Weights of a small transformer language model.
Architecture: RMSNorm before each block, learned and rotary positions, biases, tied embeddings.
Each number is 128 + 24 x the weight over its row's rms, rounded and kept within 0 to 255. Layers, rows and columns count from 0. Numbers have three digits each. The size before them is the row's rms in percent of the matrix's.

# layer 9 MLP up, 192x128, rms 0.0784, rows 79-187, columns 0-127
093:129119151139170107128137122129078161136090151176127081117128138129137127122123172092103126149099191165109136121103149161137095099128129130147138122088146148154154123148147107158142136111133136144105153118133145136119137149124126134125129161109153137120132144119165065127063115101158096115149102129115132155143124164132166194125137136145135063142104111102113097127082122115121160129128
100:124117131141137119162151164156142118168135149132106112158152126132155151114115109129078194142126102123107123169099112166144151140116113146109134149111173150142170111162154112107140113125146139130136133143160171163090144160103115170156120123091109087131117156153122146138115084118127147124098146120111111113177156065140164138092139148115154130141183088140143158112126120133110097128127
092:177155102100105162169159146113143168119177141161148126096146123127077165116104136079139118128113161146127147113156102158125132101159119130089126102164117126177136112138166101114101071124110150130103111115130139110088155123139120107125121128093113119127108128132082152131130117151137115152103144083102106107105143142129141131103100180131120129105122146134186145109126129163132162147165
104:093110131128120113148136148122145146071112107131154145131151146147139134094092089134133162079153102108094100083138150144143159125134154106146141152077127112118149112136111095150128109131129158163063124157176138133138145101163143114082103146136108111135101177128126116142167091136079119148123150133140128134097098112117138106168144129138149120105118140160130075134142097146119161147164
103:201132116122098164113127121176128126120081120109094089112138103131127108146088084102136157149106154124137115152133090128150150137097156163127144131146096114143124156100141113099159101164125119150135124160118158150134124093124113107170115147126153113148100093175110094090146103116153176165153123096135117131096148142111157164121151151127106146119129106157137138156114115134178094117116
096:136114080141106074125116162179106150132144192128145144126135118133159167126097112185139140091137156103135154131101157165121129146170116126158123130173117116122126112121103153090100098117112173140105134171125141096114148138076176148134092101094106096092125131081124126136141137108175143121110146127101117094131116131159127121154133121149118158112138118107107113134131104146133134146163
102:098148140151097125078147172107149103153079109122158150137129142108132149139112149170146133076078076107144145142161152123141137131115167155086095121140133148183161085113147124110111119135104126119094154122138090150109176146153096134137133116128096156113112158115131116143155123140108132125094135148130122163079132098123137124144123090124136113112118101092154153134165079127129144113110
110:137134103165161108144132145137104111129102143109089148139133151103109165124131145094119121123119130089093128127146101194142125138132118102100138120124118141131135127147084098174118150127104109142159147099067125138147115168132120138163147146115155110130153133067098096149126132143077114169139101138100111164151132106144140128092139121114143111118108059149139126121173129164128126191119
093:094150166127143098172132127110131164152160091151133156126114118080138112135127091119068136102131147152080126098169146105155164125095161142141145116117137157115107123099133117128114143139143105136174146135073148117110132150098145143100129106146135115156101060130157098182129109107143117131129156123146117102100129123137131162153111152123129128118097121179123111132070105123118108096118
102:122128121137142057147157190138083129132124151145122092147154121137123127113179110125120102147128121166118126132101104119150142139124141167163155142123179133102125122141133177163101123102128104122127151118121121132140152143131158080130138101122140157132121148127144110133108114130165144115107126215120114130110126109138182055122138093129076138129119112150137156097112143091123120148119
095:135165120147119183129116121107116100166115145147149101129096096126132146187121123111158118140092127179121091136119152114132127147124140107131115116156110075162088108154108113101195132108167136163125137101089130156132108127107128165096157110105123110133121124139157115084090121145097152098128166123098163082144130131094144161124136129129141082133161135121169128140124148133151144096142
088:159120090100091119135115134140128119094173124137168192161117126172124120136160112123149096103124136162098163145099143117096111108145099146131113117131115153075099094191143146096087112150122155104112151087179111128116136129124104151132119142189144129099142104101123131091132112105112120139093126136104115099136112088116135110144119148121113107118107162124127157126116121161167088131136
088:139159122122126126123144123151185175081134147104113120106119104105121078166133120125149133115136116116087116152181115166105120102141167189102099125133138100126121131158134112101148120122166129146163129142135159154119168149105159130151126094142132168115104112180107118168162127120135124126089144127175115138121138140109169144119106122123123100138096093173101165137086158122138122104120
096:120096164096132100160181112159145110128151101142084114119167101181126092129104112108107135108141113125101142128132130156099108112129124130106143148131160154129133114115151126123133099135149149090130160150110119152129157113100125157156125138072094104172122161095153131169109103172139146100144100121126129118123152155140139161096087142131081106152145128069121152104110172083129131140135
098:155108124110143136130142143130087125107142163117173098137142070130123133098159162134151135165099189118133078123147130116149132118113117124158159142118153168137099140177124110077153092095137119090139169117131157137110108125105141096122151127129091112142152167135155094107133133143167122153072148159112118112134125139147110152176144139108154149123116153108099175139096123130130113104148
110:144144137091122168109132129114106129141142123187177124135191119146169127095107121151119150124110105125125088080143157105124123127125125113171155099114123107171085148099157080133105141164119165120118156132091156117152121134128125175109084143127103157119107114173128144122130119120107110163152163158158089143091123116125117113101145135108140189111129138137158145115146107125105138125149
103:128138133097118084121142088148124097127139136149131099056120112104114128132142157141149165138130159100138098153170129158114120128098162119102120150142151151148124095129142117155126130150170117144141116108147146131063115092128132113117104124188170125119114129135134064152130118131140069088132147079109161105120119144113112107141123082135077117137129122107155120144104110132108108094155
113:128128123126087138170116136101166118108096122137098133123112097162128103167107138096081119167141129112111136154126131195083124122157123066096144141079129114098151124143120146117096140143083130099145173095093155142172116132117104126121150140118165104107132129109102159102106098159149135147115122128121113152155104116124128112129157156166123148134086131121162121159119083114133170120144
097:139122126123181107095123103120093124167140162119143101135139157128141135118114125104117178101102107113108156169166145105100136119098094149168115125099076156156139129106160154153115176153093176137108149152121151126114145127100157100137165128128127143125146135128120104095140111153080134132123136136105044143116165146165144138091106118124087110113127097146107111124145099111136140131136
096:173163109126135148128109138178150150099152123107123135094109084084105095124103144122161142127111151164128144150125107118122109133118144150148149122084127127110116137117108107110124124138144143147166178143110102137151117116083096142133145141182118107149113157066164095141128179133105123089094152115158112130096148133132149130181118093173131111122096089107101143132124121148123079139110
090:154136111114131185070110107115110160126103135136142132147111122158118161143101123087106136130138106155128120087127146120127126102153127124109110133135148107141090099078174140133124159151145110123083073159134113106121129096164168090153129073137144154096147139152135134104139097129104125131140155102137161119169153146151131114152123102102092133108133173135147116164141191103146155122136
100:115102146100136132157130076091146124086140139117119106131117076161134121146144130150152129132126102089135153140156142138119126181083120132117109152103113120116171145134094161168154086071155126118125146178153165154134106093135092106118153093118151133173107112110113106176148101158105137102126118123093143116082098143125108120094150106154147142132118137120133113132120090116115168132148
102:147161119173090156130155121153134145145114120111153108099126119158116142135101149121148095178119119149157099125104099156082116166114163130119091115123139120133118076120116181123140148138110114097123122131149130122127137126095126175157114119133131182093167159162115129138117122138131127093123096121120196117142107131124079132150127166127092131109095107083111174147095144103138126165148
100:127068154112122115120126116136125118118145125166141137143092164106149149171101127178126132139102141127146109137091150118086122105089146138137140113148125112104133138131189133122117128096106203160161127158068118178112139128127122143134140145123102140094107161162145132132113115103140126120122148126097112152155133108114133145118165131109144091162120142183188153119090109101121129159127
098:153134107151136134137136115119094151197172154131128126131109151128077166162136100113127106086104125099145132106107085100106107161147115127122147112158145152143140129120110136143117168116129123132132117122138089085176114123071124146130150125151089133124103089077143091124138135122084182161115116168149132130118138143131135117168112152146132129157183092138164136162127152140156144122115
100:133144142142117091148113133142162094116132120163143151132125143124139115114140126114130155152142110184112113135122165137120137149140136177148140122112098159115118127118090108104115106109058105149146127130087139120129157112135124134153163149097183108108110156100114136153152137118185160095131140138103105114063127158149104167109114136171079119150137130114140163084148164097134121151085
099:131100130131113107169111120159124180126116135104107175121108127105112138092131108175154136084103135137114143193100107135129120120133125143123100125115151117099159140137139108126136155091116131127128100146187129170108150137104130115139103117109129122124158071129135136129115144110148127093201136142148141112123076113128147167084092087122157086160103099160099133112113122146152117097122
105:158161108094133169120124135119114151138128101107170154140173147096111103114134088082125123121119115143117115136117136132104095163163165111130130138197105111128145136112149098187152173173094130162174117156151115131093120116126118112095142111119113165123119097117164116120147130133124087178141136131136146140122167152116171157152136156142101152109107110092116143144104135138127106161112
099:098110118146121150110066099134106074150167185110107112139143124138097124127143113123111140203139133107125119109150136128152153153156148122111142154140128148117134174077172151108132124128141120103102109103113131109124113174129136093130122136142114151144142088129127171169084145146137143126138126094106094140152126117135104113157123152171143129098103103163126087154125134117179095103116
102:121113141107134135127087086124105122123118086129067139118137134115167093181121111164115100156162138112110126100145135112125108134077113167127135152110148117104154130138117081140118094116159178113126083093103120120139173151128144132144154158135137129130149158126096093110105114125092118088092128167108133103139089119158093162139119114104146087153163175117104125135092116117149131132132
101:132161132093089129137133135106100121107127127109128109138114127125107090148126106126147105130134121120134065095124141119108151162124165147091101101165080090112138111152130115069139149146173139136134187109121144105122120178168089129123118134146100159116117099115120080154158106114119150115129163165099111142105117137131154103082132130128126094066163112106146131149140128121174138139115
099:119127144096136152093152099120138126168121146113141157121143124073166159087146074112112150155097164121101083111143138118118122110117082122153158127115101145170102098150138085121164126087093108140129151148119107121093105152103095124178115135095136135101132103113136068127125110097157130119114087151139128131135126143120152162090099140165130125132112132095120158114164121155118130156100
095:100136127156145165120124120118097108106101138134098146109165126133109178154154122086118142133150157157176124143138141146112113127146161172139093153122114149114149110107091120075120110154142128141128133098122169140141147099120161118107128136148114170079120133109121154162133167093148150116118135154167143133095098105104156120105163099136157127118189144086159164143107137122089143168137
102:143177127115101120180142146130118132085123112125120147119134168138130105123154098115098139143136149134159152102148104144128146081110164120158129135178114123143136113122094085113095133139105116106110170119113136130115164168188106116173119119152125142102145093108115084157143139096133113083141101134122131123165148122113116153138129116156156191149150126135119096077124122094147101169105
096:154138161198126136142157130127091072118150118146134146164122093115130125138112119196160122118121120136116122102157180112118135138135121129172154135138164122159140155120104122124142099072106141165154108142127132153095111126131107073144157157118137136128110138120114134090158164163087146159126146112128132165131136128125171133112170164128119120137110076117120095107120147145147092160116
111:130084123125122114133116128165121139118177144135123128143135118100121139095119136113111142072168152147141089093140125088123130130093106103156146132137172127149154122119111132118131085129093098097167121113086109160166117134154054121148153110157149122118090096149129137125181130126154150156127115106137142109155133141132105158169174106115102144125089117135131161096123130094142173170120
104:160083119105154124115126156116087132072138140116140129105131155137127129085107112132140159148128123152120096088140165119122166110219165119154188104110149080170105148166128129129121155154132102163132151144140130121144095075133136122132137141104116168150132147109111136116115137148125156081182118118112112127130144168137113139154113143117102160126108131121102136122132116170128127137126
093:115058130135105099108092109110168135141133184126125152110141139136139101125157114157110099167128142124118121131109066160158109167124181135127148138161145140129148137152145170104136101137143134122074137117137115117148127125130129109097129133127101097131122087097147111151095111102121142130185123136159151177139138113143142121147129120126099113138156101101094072156138127099089153099155
096:089122100160120126139118169152130118159147181088140139146148158165114071091110115096108122135133148133155143126126136133125093122135116093135097076103089101153122138105111116110088161101093085165085120118131106105152091107128148111081138118111145120131156125157153191131141117134137090126124109156128146154137131173158158143115136115137109106132115106116152126139150131123164164165142
104:138154083118139133160154114141158149065150149104139114111104117128135127135067138120133176112149112142146101147107134135108097132103073104122157105066135133141140133106131143123103115161111134144121104149134121128099138159178080124092148147149143119125114130152151074129132123124108125116085174115141096079111127086113125106122132144146146111173093170137119123095137129158086138136119
098:132152118103122105091174160161155114123116165131141167094133114118086131057118142130107148116099125116101162084123163139179158122157136158107124122142150117135111119142168142131097166183160158095104120119141133160131118135121144116135101105134102144145156131146149080180174125125122097116111196109144145133146112115160152121128133102117120138139116134140125148135108119186132137125130
102:137147147127161114152139146117124117117164148153157109129096121139119146129119131104101133163124162142133125138153093167072120126126149131123140146139104139117108126147128128094123166101117130108110162109143129153161112112112093137110121136162162153163149120127130116127102172154104147130155114151114143202083112136124109162111088047159110133116114160101130152093138115094114194128169
098:125113135134163144114114144122118163116109131187089143111130132111141089115146097114078082128145107156108114090108165162144115138126114163154115104134124122125152104134115141108154083151105080126091147138098110095144123145144114098155094132178126115079123133134138116131156167142159105092103123092111154103140116137111158134122121141126133125104146162151073087120138114146147151144062
115:119135109125174114147149069149134122149146149113091123119138146175122095141171132160112103098129118137137085093152122140152124145136127162148113104160160164127090155123093135138101100142089147100141103118125141131162099171102161099135142112124115165089130145159149118102105100160133146107111106160128169095148135090117121141159158117192136132150149127120101092122117154115133126137176
098:095095140115094121143082147140118134134170130135125151124151131156115081126127133101173117091143119126129128163126096107121144129128108074143129120167115139158141143177141146105154142155108132117100185068125135116162098176125134163149122168110122122138097153115135101098104122081122130120145071121103089082118122112162138110110143156109136134146153125109133105131115123094093111079123
091:163133123102101103130127134121120093137156109121124121106104116130112115115146155138125141133191066102135116091125097120126099128187128078139125119112151149092114127084131129135078130155134123106139139128149161124124116120161121142105151134116131167121118119165168153157143158143151151152129081137152117119135127138120184113138125165118114179116108107102161200088164148127154123139162
105:157117112176133137128141095127095155172151118136155159114122107133161144188132134140106170129120157116104128124142104137134108086122122099107101092135120115152153101192164144145141098105082130117141101131096115149135135136114130097085102132131128149141101149150117146130098145099141109117148074103121128101115079067149151088138094143141176121144118092109123118102111130116098124157142
107:075170172096141140095127102128101140147131101149131150138145140126145133133130128133136123157052121115103159103112110113148114165124111110104109150150122129126135102135161131138095104156160096144074108086123125122109095152110139125173108129112124125092121056127100135152133127110161118112125127083125086135116104160150141166102113151102119103108154152159147090095110115119151095107106
106:138172097160116157118149105119162124111108098146135175116170118105107094083128104152096106118097078129141129112123124140150086147129134152132107136128130137096124109071121106144146100155151111160100144171127130146129092148130167121116130095113121100123149143125153078127056099116121136167145131121109165130177151158150112130128134097132136143107142149143083150126089127102133157146147
085:157121110144134104164163167145133065170165144159118108109138138120119111134131144124078137102137166120117072173143146127157145113124109144146143160124150148183119121142109140133132089113087111135155124126114104126167113137078112161142145163095102121135126146118147111139126133160122164143108128126104115139092139139144130132170101156097136147082120141152120113115167104080097126172165
097:130110095160146153124108145147143099126148128122140125113107138158146122139131101136132152135107179175146099129135091120123125116157116097103076144125099084142099167099110093092099094172141158111138135137141107137117132085158124160093127166097123114166074096121149132117143155105095134176164148142141122150118081123141082140101173166123138143107141142136117144131151110149137097142102
102:133069172127115121117132102112118163136169143126137077117159161142149120142155098121132148078148126117152120127119120152152153138130144119156104113101079101146129141145087085125132103158136108110134132131097121124160106125057122096155109130132167099084153126092143143136107141133147110111138144123106155104128117113119164132151122183067086154129163078136113148127131099152136122123129
099:155110118129132131113111100126140138152099142130131118157146120162117192159142196141155131129149103123131136112094122140113069161083098092112161131108195121113109106142137171143180125141163135104134152136172088112174125109125138155108104099139126152131071105132135135103133085139131103157175133114134123123131150141124089125120129115143142124144078147134126120144155095131128132114154
102:104107082131077152158108170119136152154173126138128130142131138129134144110088145103125131130117107127125100070170114159121143138122103118117121126121137141125163093102124156118128119146146115158117115148138092148159109165109102171138138112107156155113166138172136129105150129114121194200189140091135126152096124125123143114129104128122134117138110169150106133130103151113142162182119
101:127149122123123091151144151139163150114128113189142111150150170126156128090130128131101101174154125130094132110104120177189148132120128146181098131126172159132150126175135133130091132144127146088118101159133137158113143120123140151148101113142148082142160068152123122105119098101163139157126087138156150140148111113143115127096145117103106106173126148113122140130134167129088139090124
107:166107114129111153137131098126129115143092140113104076132157131115120167139088121113086185120128160146140143135138103154109126153147158136110150076119111100150156130113092114102114102125124090122162159146124145105130115067151149138126136125114113124149113097099120149178134155107188156141134131089121108118132128130152099143111163135164121153156107126098127186105095116086134119153088
100:109136182078107086108148145166156107140116110151117125121109098115112121125148146084130130150189088109083122138078184111113125136112094130107111123092146141132097170142147145150136106130142119104099151106113130121163159137068113100108123168131109129161120153147115160099123096112107162141131101144137104142110129144126130140114104144179146123108129133109152136160122111153140151095085
091:154100162087148147132115112108155118115151148077097117140171112142140139165099151097126133151137118127130103130176138183107116114131127137135101108144125063128099118132100127141114125145148104097138118173145120145110160141168120090071124088115180158121140153177114136162135142126132135115160149136131132120161153186125135122157103102127112156154083141103133131153151121152111147157140
109:083144143135146103112116130123169187126125155100169123142123134092159129143119109099164118119155154128119107125120125060106155119127113119122077132143102132102142121096136141125169144142152149186160110127149127150127156100144134107101156137175100154119111114153113115095119113148098101131124091113102067129074128140148121140108130147094094138113063133098113128107103122149121111120115
104:148143104159155122147094133120093123113105161134138130129131140152170138140133089122121125128109139123106153102160122151135166104141092102125164115113131116129108152149109117112160124107152144111096164151103139106160073074090145143066112164133172109150152174109114139094116126117113171111111135127138138161176118173110171155089130083118107095104135127141148125136127137172151147132133
110:112118108116110140145096138121097131124087164113129138139154100170144123107141142143106087106109142093119106128109117085150103131141149113126086153175148145149068114131136138146140110168190111141134097105109117127166127135159156140160121147153104176097117152184140110144135091142103105141150134174122128120123094143141072096100108126147161151123094102098123105145142134130124171132136
096:138113136145102157119148114116143165141104091163119096123161148098126104152111137153129149110182148137129110124090095105128100126096119131143092133137123109144148055106120170125149146157127141137108141153152129126099169154142093127084140100154117142040157136160143129122127134086156116171119109140122155081144114142096113132146154122110130140089163103123136165141142125119103122137104
090:141109130157112147145119150122140130140144140125112165100145137094131188133124150138125117115102133114111131140149186150149152113125159119121130120127132152133136094131085136102145135119111123088137140156107145119153112117174100132150151162108130133107059147069126134128120163152093113115135130137176171138110102165148151095154156094084099164154089151124094111127081148167145096101118
104:144115124172135105122120143116120163150115103123158110153118145130119159161124129143120139102092129132109123148088111149139167105167160123080106175133126086125099093113136143113164148101122084140119129151078172104121169111124112136151098122156138124113095101154130148119125142119147114102065078104148139133111114142145148116140168067096147130101142066123156094109132124150144123140125
092:134143119160146102112098108137111083126134116098118113127128098121115119075118089088159120140078087128100146133129134127123143114119111090172180081138120136137120112134158104131108154118103099142144149135097136104131148082094159147173176148162143161145140131115119135118138098132087144157127140153118141106153121150136145160089146171123116083163125095075134109151117090114115115099135
097:123110136116058120092152160139146159130108093182141117120115131107071110095139137131123162148133135108094168159156112085127121118132135143120131134099116107130106135107094157164157113138124141171119082117149106149135101132106137125134145086107117137137142179087157166118169149140164116098126145141123084113119129172142130169105102144100122114153138110115090088098130121155131123101151
100:115148176147113132147136108134164107111115069128131102157127137108148110155164133088174165167103111095127156144147135151130130098109113136116137079106085096146158152111092130091121123127104112120098177118130193155168102095070124152130100133155122119124140119175085151119130123119095156135141121150132126148117122117145184137132112114147125092151129140126118133151155133141106129153118
102:122138134128125148128110115120145102110098113163123121127117105123113118168156123111105169129120153146106133089131092149123168111125103128130122142133073101150154141138074148113144133135129122114139119119086145164131123076073104130142133148103153107095181094154079170130115134106110113125111102078060111137067122180124134177124152126102148129140152127138123145130120128155147153156124
099:098074130123140149113135119113093138108139142122128121135170130121142119140159116148165067116115186103149143108147116130132079127112146199099097162134120151127065107121101115133107111125143123115119127116149134114119150160149100119140070095157134106122096123109127112119101107131149098100135075107134159123110126151159144105164144125081137169155082160118135140147131125133128145101100
108:117148088098121100140128132131120139091136143145131134133154126158128117147104114125165161148181114124152133100117108152148149163134101135099163134076118135140143127110084107124191099098136111109062107134104129115128071122130115082133075122152171116143142102127130131125106116122141080085154130120162146088111078115129117108158171141135143125160123116134145107139147166169143124131137
109:101144134100132154115128137109142141114106137172143145115142106139141111101114152160120118085124135129142132114125121095128134133163123084099076082141094162161141105114115139110096123148136117170153126155135105151119132095161150172132143140114104082127156164134136139136144152129139133193075157124118131171062135189136144134179129104137111117108137145104165132075135105134116120135141
100:136139135096133072161122109116103151154077130114157130139140122159115109120127117116113107210145143095120115153138143109115120099094139131089143170109101157126124097138130158118171108114130159109158145141129115142129088176122151152128150158114092127156100149131097111121134156145077132156150127129129125119126129118145153152084180112144159122097149122123153100088074162162117132136149
099:121179124118166140166124103113162136125109117140163073147124113145127166127150162149112095126179081152120123129131148122106136144171134112134139126063119101122129157146131139117112165111155109115137162166119100109133111128156157121091153150160104161088136123185115124100112105081132110148151115149124152153144138108126144118118117101132128130097128183149113114168147121139120154067128
098:140139119166124105165158134129148097092113061144197152115103120135160145132166156129096183151122131103157115164159137100131161118116149103146131130121121101123138136097136158100123130150145115137118104110071159129135123113113092098106075130115135131106110122141111092085088124122121122130150110131111137115127108135128157116087159109105129126088127119118135091174123156072124107155148
108:128122115117111099118129136077110143100152140149092128153170152132133116073107124134120141148130120153129140131153131113173171135130113100127198117115133096123186079109101173127146105090081105125113138118135134105149116150105160129101106144151139134095133152147130120120115098133103146169160122172115164108152159147145122119093142190138119132156149103132145127104125116121108073153125
102:145139132130114121136095085141126116136180186095140105129085123069099093178173077132124112084117142055139130108129161079150159108139128115122107129145131124120120131101142118163185138109135130134158132092155109153122164116116119138103133138139152146126098131155127158160146156100111150157089125158110168111122118121116128117128140099130115093112121095131148128085126136110141126134138
105:148129159165122110123111158129087143157107163135158128149129132111099148097141137071106112162101119119131155113109142149122114065143098126105121125119104153076091122191126124158082181135126108112096131110123138102146119144163124139139108165111148104105138146105078103129180122124119132153131136119063144166139126110159158140135138117125101173126121121163115115121140112110140159115145
107:144153101172147129157095110149097159127089137117136097138120067159119112098129149173096130138125091132122136133118142097129136145154173123103140133162153129146131112128070111133117135170128132125135146142147151074157135125126131125152117181116141140120096187128112152136110121106129100139137119114104104131120116104179093150080179142141184125138099117148106138099105116099098104154146
104:165155128110138106167115099094148140119150154131161132128134141095142133156109083094102075132136112144110139075094140124104113131090129138175142107128110139170161171140126070132066117136189142154194135105116119135086153134111122088120117119118155110117145129135154125120122151155154131121108145141134095141139153147106146157130106136130122148156136153175095135138129113165140138145114
100:103126168106133086122124145152144147129138156100101131092127155164116183110122112131150136087166159127137109164101139111140145144142120136125143170156142138100105128126118150136119141131093128150121120111058146147154143178101145087135143107111120166077149138165152096146137114121088100116186156133114185082169141123137144140145155163103120133136128149148143124119112147146142109132099
106:144140138119125177156163107100105105118140139146125131074122129172094107157148152167126153137132065140143071105101164161115129147146158136148119169150129088120144088129113119129132111143111116136140120128164109107143103148177119142132129096127145140112140082116164114086088147132088126144122119102108167105100085078147149114144090140138114107155129130144141117124140125103158094152153
082:156103118114150120125159124130125149094146153110167124098116095109127106120140077127128107137121146179138118116170126099129116149181141127149164117101139149177134143145152146168128161113131107135154102115129134115122104128103157127116169148066178155106094125166144134129110093065147132140144114175138126135119121122092134101122161102100099108096151138114099109182149129115156125111153
102:168134126159111108167111135087154112143077146118107080135122121139118104101153097104113137147126176128117168118130126124103108160113154156108114131127081124134132130119143151143131106154118134191095139118072172098148107118174126117111116103108160137120136122139144143175094098174102150136153147134143147166117140114118157120132181122124154138125118126112146096161089082095157131142141
094:127097142133163107112122162122177129166128151148122160132109125134146112173169135101168139094118130116120139111169126094176075156150164132148118124099153137122140119145105123127134141159108146116130129150114128134123148106084112121125160112059110136112142095170125106179107118093174132144150096161140112169131151119111084140134147112106132127129108128173112173102102143114097160148138
087:153166134110142119143157105110121158130162152147149112129132122145167126082163103114140120148159122119124139150148179130102119163119130144127132124073147094139119178116128139159100100096132161109137107161105101091151101170100133075095119151107099131123108139097097095098152128145135124130144145148129092115102121139131150086122125154093125153054091126140123101147132108167120157136100
103:095141110136142095072159120144123164127099144143147157164083129139123145099149136102113118135134117125166177087119154108110169109126144119129083114160130112102121120133110153145147126109164129145102106121139135132168095157173137114105074124111177153095113117136166116148138117134087160105148154117104149148114125152172177145124092132078142107121109154136146125118134100101095139098112
096:135104130155133138136139117154134141127104089127134119064133100048113114158157136146145112130150159112105142137108145140106163095106139103127117108093099141145146155117137145156151168092153140145142092108097148120143084157113176129068128105118151108118181142118127125140117124144174111101139133131119156158093100131103101140172115167124099141105124123146172152143158134143159134108144
092:118134149139155135135164130139125102139149161100172116144105136116103134118092144156165132135174157099175123135146106148122116146132159149148114139173152157124094153087108107155130149141163124195137178174117151123125141138118125107105153133141113150117116075129155115156158153098120123099081155151141125108086104116081110138122086112134176116129136112108131135164114142154104137109164
093:146173113102085125127116169072110113148108143130125107167148139113134130159133081107119083128171128176125146137123145137137144127130127176138156153145136161147151097142154155106097131092132128136134129172109137135164107151081113137146125125146110089170119168097117145157129135150128122107124175081114125133132106112135129111136148121125160098145158105142102100153200139119126121085098
105:138134086088156160114112133086091114136136136120146118134132113157135075146131128155172114107148138088114116108135122159165101139179129114137087142151130140163111135119131159137132138120127128097125115150153105103131134131126120129086106141110141122111120111123117142123104100087150093122140170171156099133144134125109157075136123132097120095095155136122137166170136154114067168137207
099:115115133086146163155139129156123105109146133119142149107140117122134095144101112096124161139104142156094130121127142086188152133142161139131109092143142123118117153098149115159096098113125140105133154172154115102089119115125153123138132099085114117132125154081157188119166116131112121113121147149108171095116144158098097142156107089133146080144131165132103124082106183106151096106120
104:127155113112090080137121121153120109111132154159132114132119127148128143099127144146123113176140119119128168120173130191092085104139162080109123159145129148143131112161095144148138150123088103107138116133152127163119134144125130142123118122129135167098181136156104123123120089126099158161093126080091161128145091142095097141168113127134149146165105136165119089114131122092119138147072
099:125135123140146140126143147154121100139103137105156116105091119151093184167108125138089146141140126158142092098150122126089141132105108163104111132116126125154069142127133075124191127135121159123173133127108124121136182150083103148085132120127123148081106128133115180175144151110152112122134152101092104121122117158155117109150118140123152129099111102130089171131154120152134125171112
091:147129174161148123130137145148122204107144144098123080129120082144123086099135116115151105079152149108152133135131119106127128109161096101108075154141110118149118166165095110134124124139103126106136144094128107121129130117146163126070125105118081114141097165091106108103114145163138137133075146139133128141166133132129097131110130110086150108109136119162173134133138157152142094127148
111:131121120120066129148141130129137177162119134121112152111108120160100117139176138153146153118120128129166108116129148137144111184175138148063095133119121135123122152118117100144143125165102118126127137102153131147175117099116168082121118124119100124139108114167137117152088140088141100147098109133126140126123098153129157089082153085124109170090107106103169120125131148177114154131100
100:105093114112125123124127102097098103117114140167107141121155142168109073125132147121124131171095101173162128112129142169147138106163106097155112109162135120150114143137101180125151156129084125111146156133114101145123100100113107103110087162105092103161140128158110123142170180116138163126088136139124127118137131094147089154111132120158131111159102172157137106130166126138128136170099
099:102097127120103113095127122137173104147112123120074144167117111103078073115100161122162151124112097109061141135141104157121102122165140114113123146135129119125125169095158119119130121125166117105109120081162137124137083159108151139125096144129138153126098145149136127145131144140133110076138164129126115169115168114125078126102094098109140105160135105112142165117118067121118137121134
102:111143125115128126126135126180142129130163138135168129089140141156149143096112138143141151129147140147124107133148149177154160098173128169147141109150126172149123134140158154137091154134177119152093110141170166130139142159097126117183116099127124110082149134151155115126119116154168087137147124120096102066158187115145157162155114146113108135141102141130141117166134143129124116083128
087:140117123104144145116146156154094090131149141149115136100148148129120149133149097167127124158111118150124125131078109138166154143109190092143102130113126109130163121083164112106124138097134176136140106096154145147109099138118137103174093112130094136078142104084146195149107118143150112144103155133146117165095133126131083120151137107150096159122142104143125097096088106122124103152124
097:123138137147122172140147146122137110141137174115116157164138123129116157098118144102143158147121153107132116139079107104144122169100106090150133156137124140094134126186138063130138102129150118160172120051127137176130152077123121124100116123159137129124129155137157117119126141164158134146106120144148117099135118149110112085117146111128175120143139102134131087092155156151137081092131
104:158113108126110120143154104136133175114140133136144093162117142103170106141177118142070160125144071106150158145071133094107125115124147124095082151123159151099131115125159120090144159130100168166115111143142139117132119120112129121104146148131150150107152159088119168129153088152140114120101128118143123135137119115116156129152183134183115134103113124100161129142087125145147117178117
103:151115115138115124147134129100121090154093168158152134137078154098120130106110144088138157129145113104118143116158118090122154104111141156114101158147132131146137179120137140104113105108154148085148145102177134131171177112106142127087082164116098110079140092136116147137115146099125114143113176140120068144100130130123137154117103157108113142087100121136134150153121140115148068134121
095:173142172157132108182142148108113079153111125136128130171109151130106164179126170150101161108079148133176139184095104097128131134113127145116121120128137134135101156151147176077118142172083129121117121145127132163116112145153083153160108140139087144134177121136093104137141150136126139118105138151118163155162132100149124110124107154130113134089135156121127135152125122136142127111129
095:119155174100159148111151108107125133091125118112149142109096106132126117135146145170144135120111180115132148120133134114114144139096140117104100101119108071172137101144138121090111070141167093117100129112109137121175156115130148139125137088140108131080141079096119083132126146123160123104106115133132149085102145113145128141177151178128089167099094106131090135136099105150140138137133
095:135130164151135122152129143164115164131104159131125104136106169115126135122132134125146136149089119130112162119131117136147117125132161097138155115121101116131098110130159135169107083096103119094113125105084141159127079119125152149134143139144155101137167137164137111133133145113104100146136114155136128154133131178143093129167089126105088140169098195180125151069096115155080114092138
086:158126137163082103117145115110113133143174156130081138116126141138104108109166169111110124148157131140105120105115109161071125098106101136112139097131152159095154123131146147101138170123168140133119122158171141119129168147139107114113107154128137174184103089110106148105113116135170154108109100150133104109108094132121106091090105154126124086145116128116114120149086077110119117124163
098:179122160136114111103159159137129128108127141112140117152135111144144142150163147070151101106068085126173132108157155114117085156159139100110093095124118138141096162146150155116165093137097076145101147110097169132156120103147134118078147155147109114118126128157089112126152156129126100148101128130117136134101091146142132127104125123121136125149144134117129109167176132128091112149081
094:100084087148100086136115174097098137144142107148112103111104120112152100138105145168149151101107106140112104103156109137165088129141090155105123156150152113133155107145142138145139148091098130131120145134162127108137147132137126117156150137119128094109122118117154085135102152145132138147060182133082139131101164163116152115145071136181153119167115128127117153133109118113141141101097
113:158117150124149149117137120127161099125122083137109141077102167088136110134113140121122150086148156101162125141120191130107104102119123139119120148116111039124138129083137112068124168119107143105170143120169114092150111117107118126156159098142129176095095074144136097138132152124120109132117129124151134100150121108107100104163100126163135118120116150138115132107122110118112112107116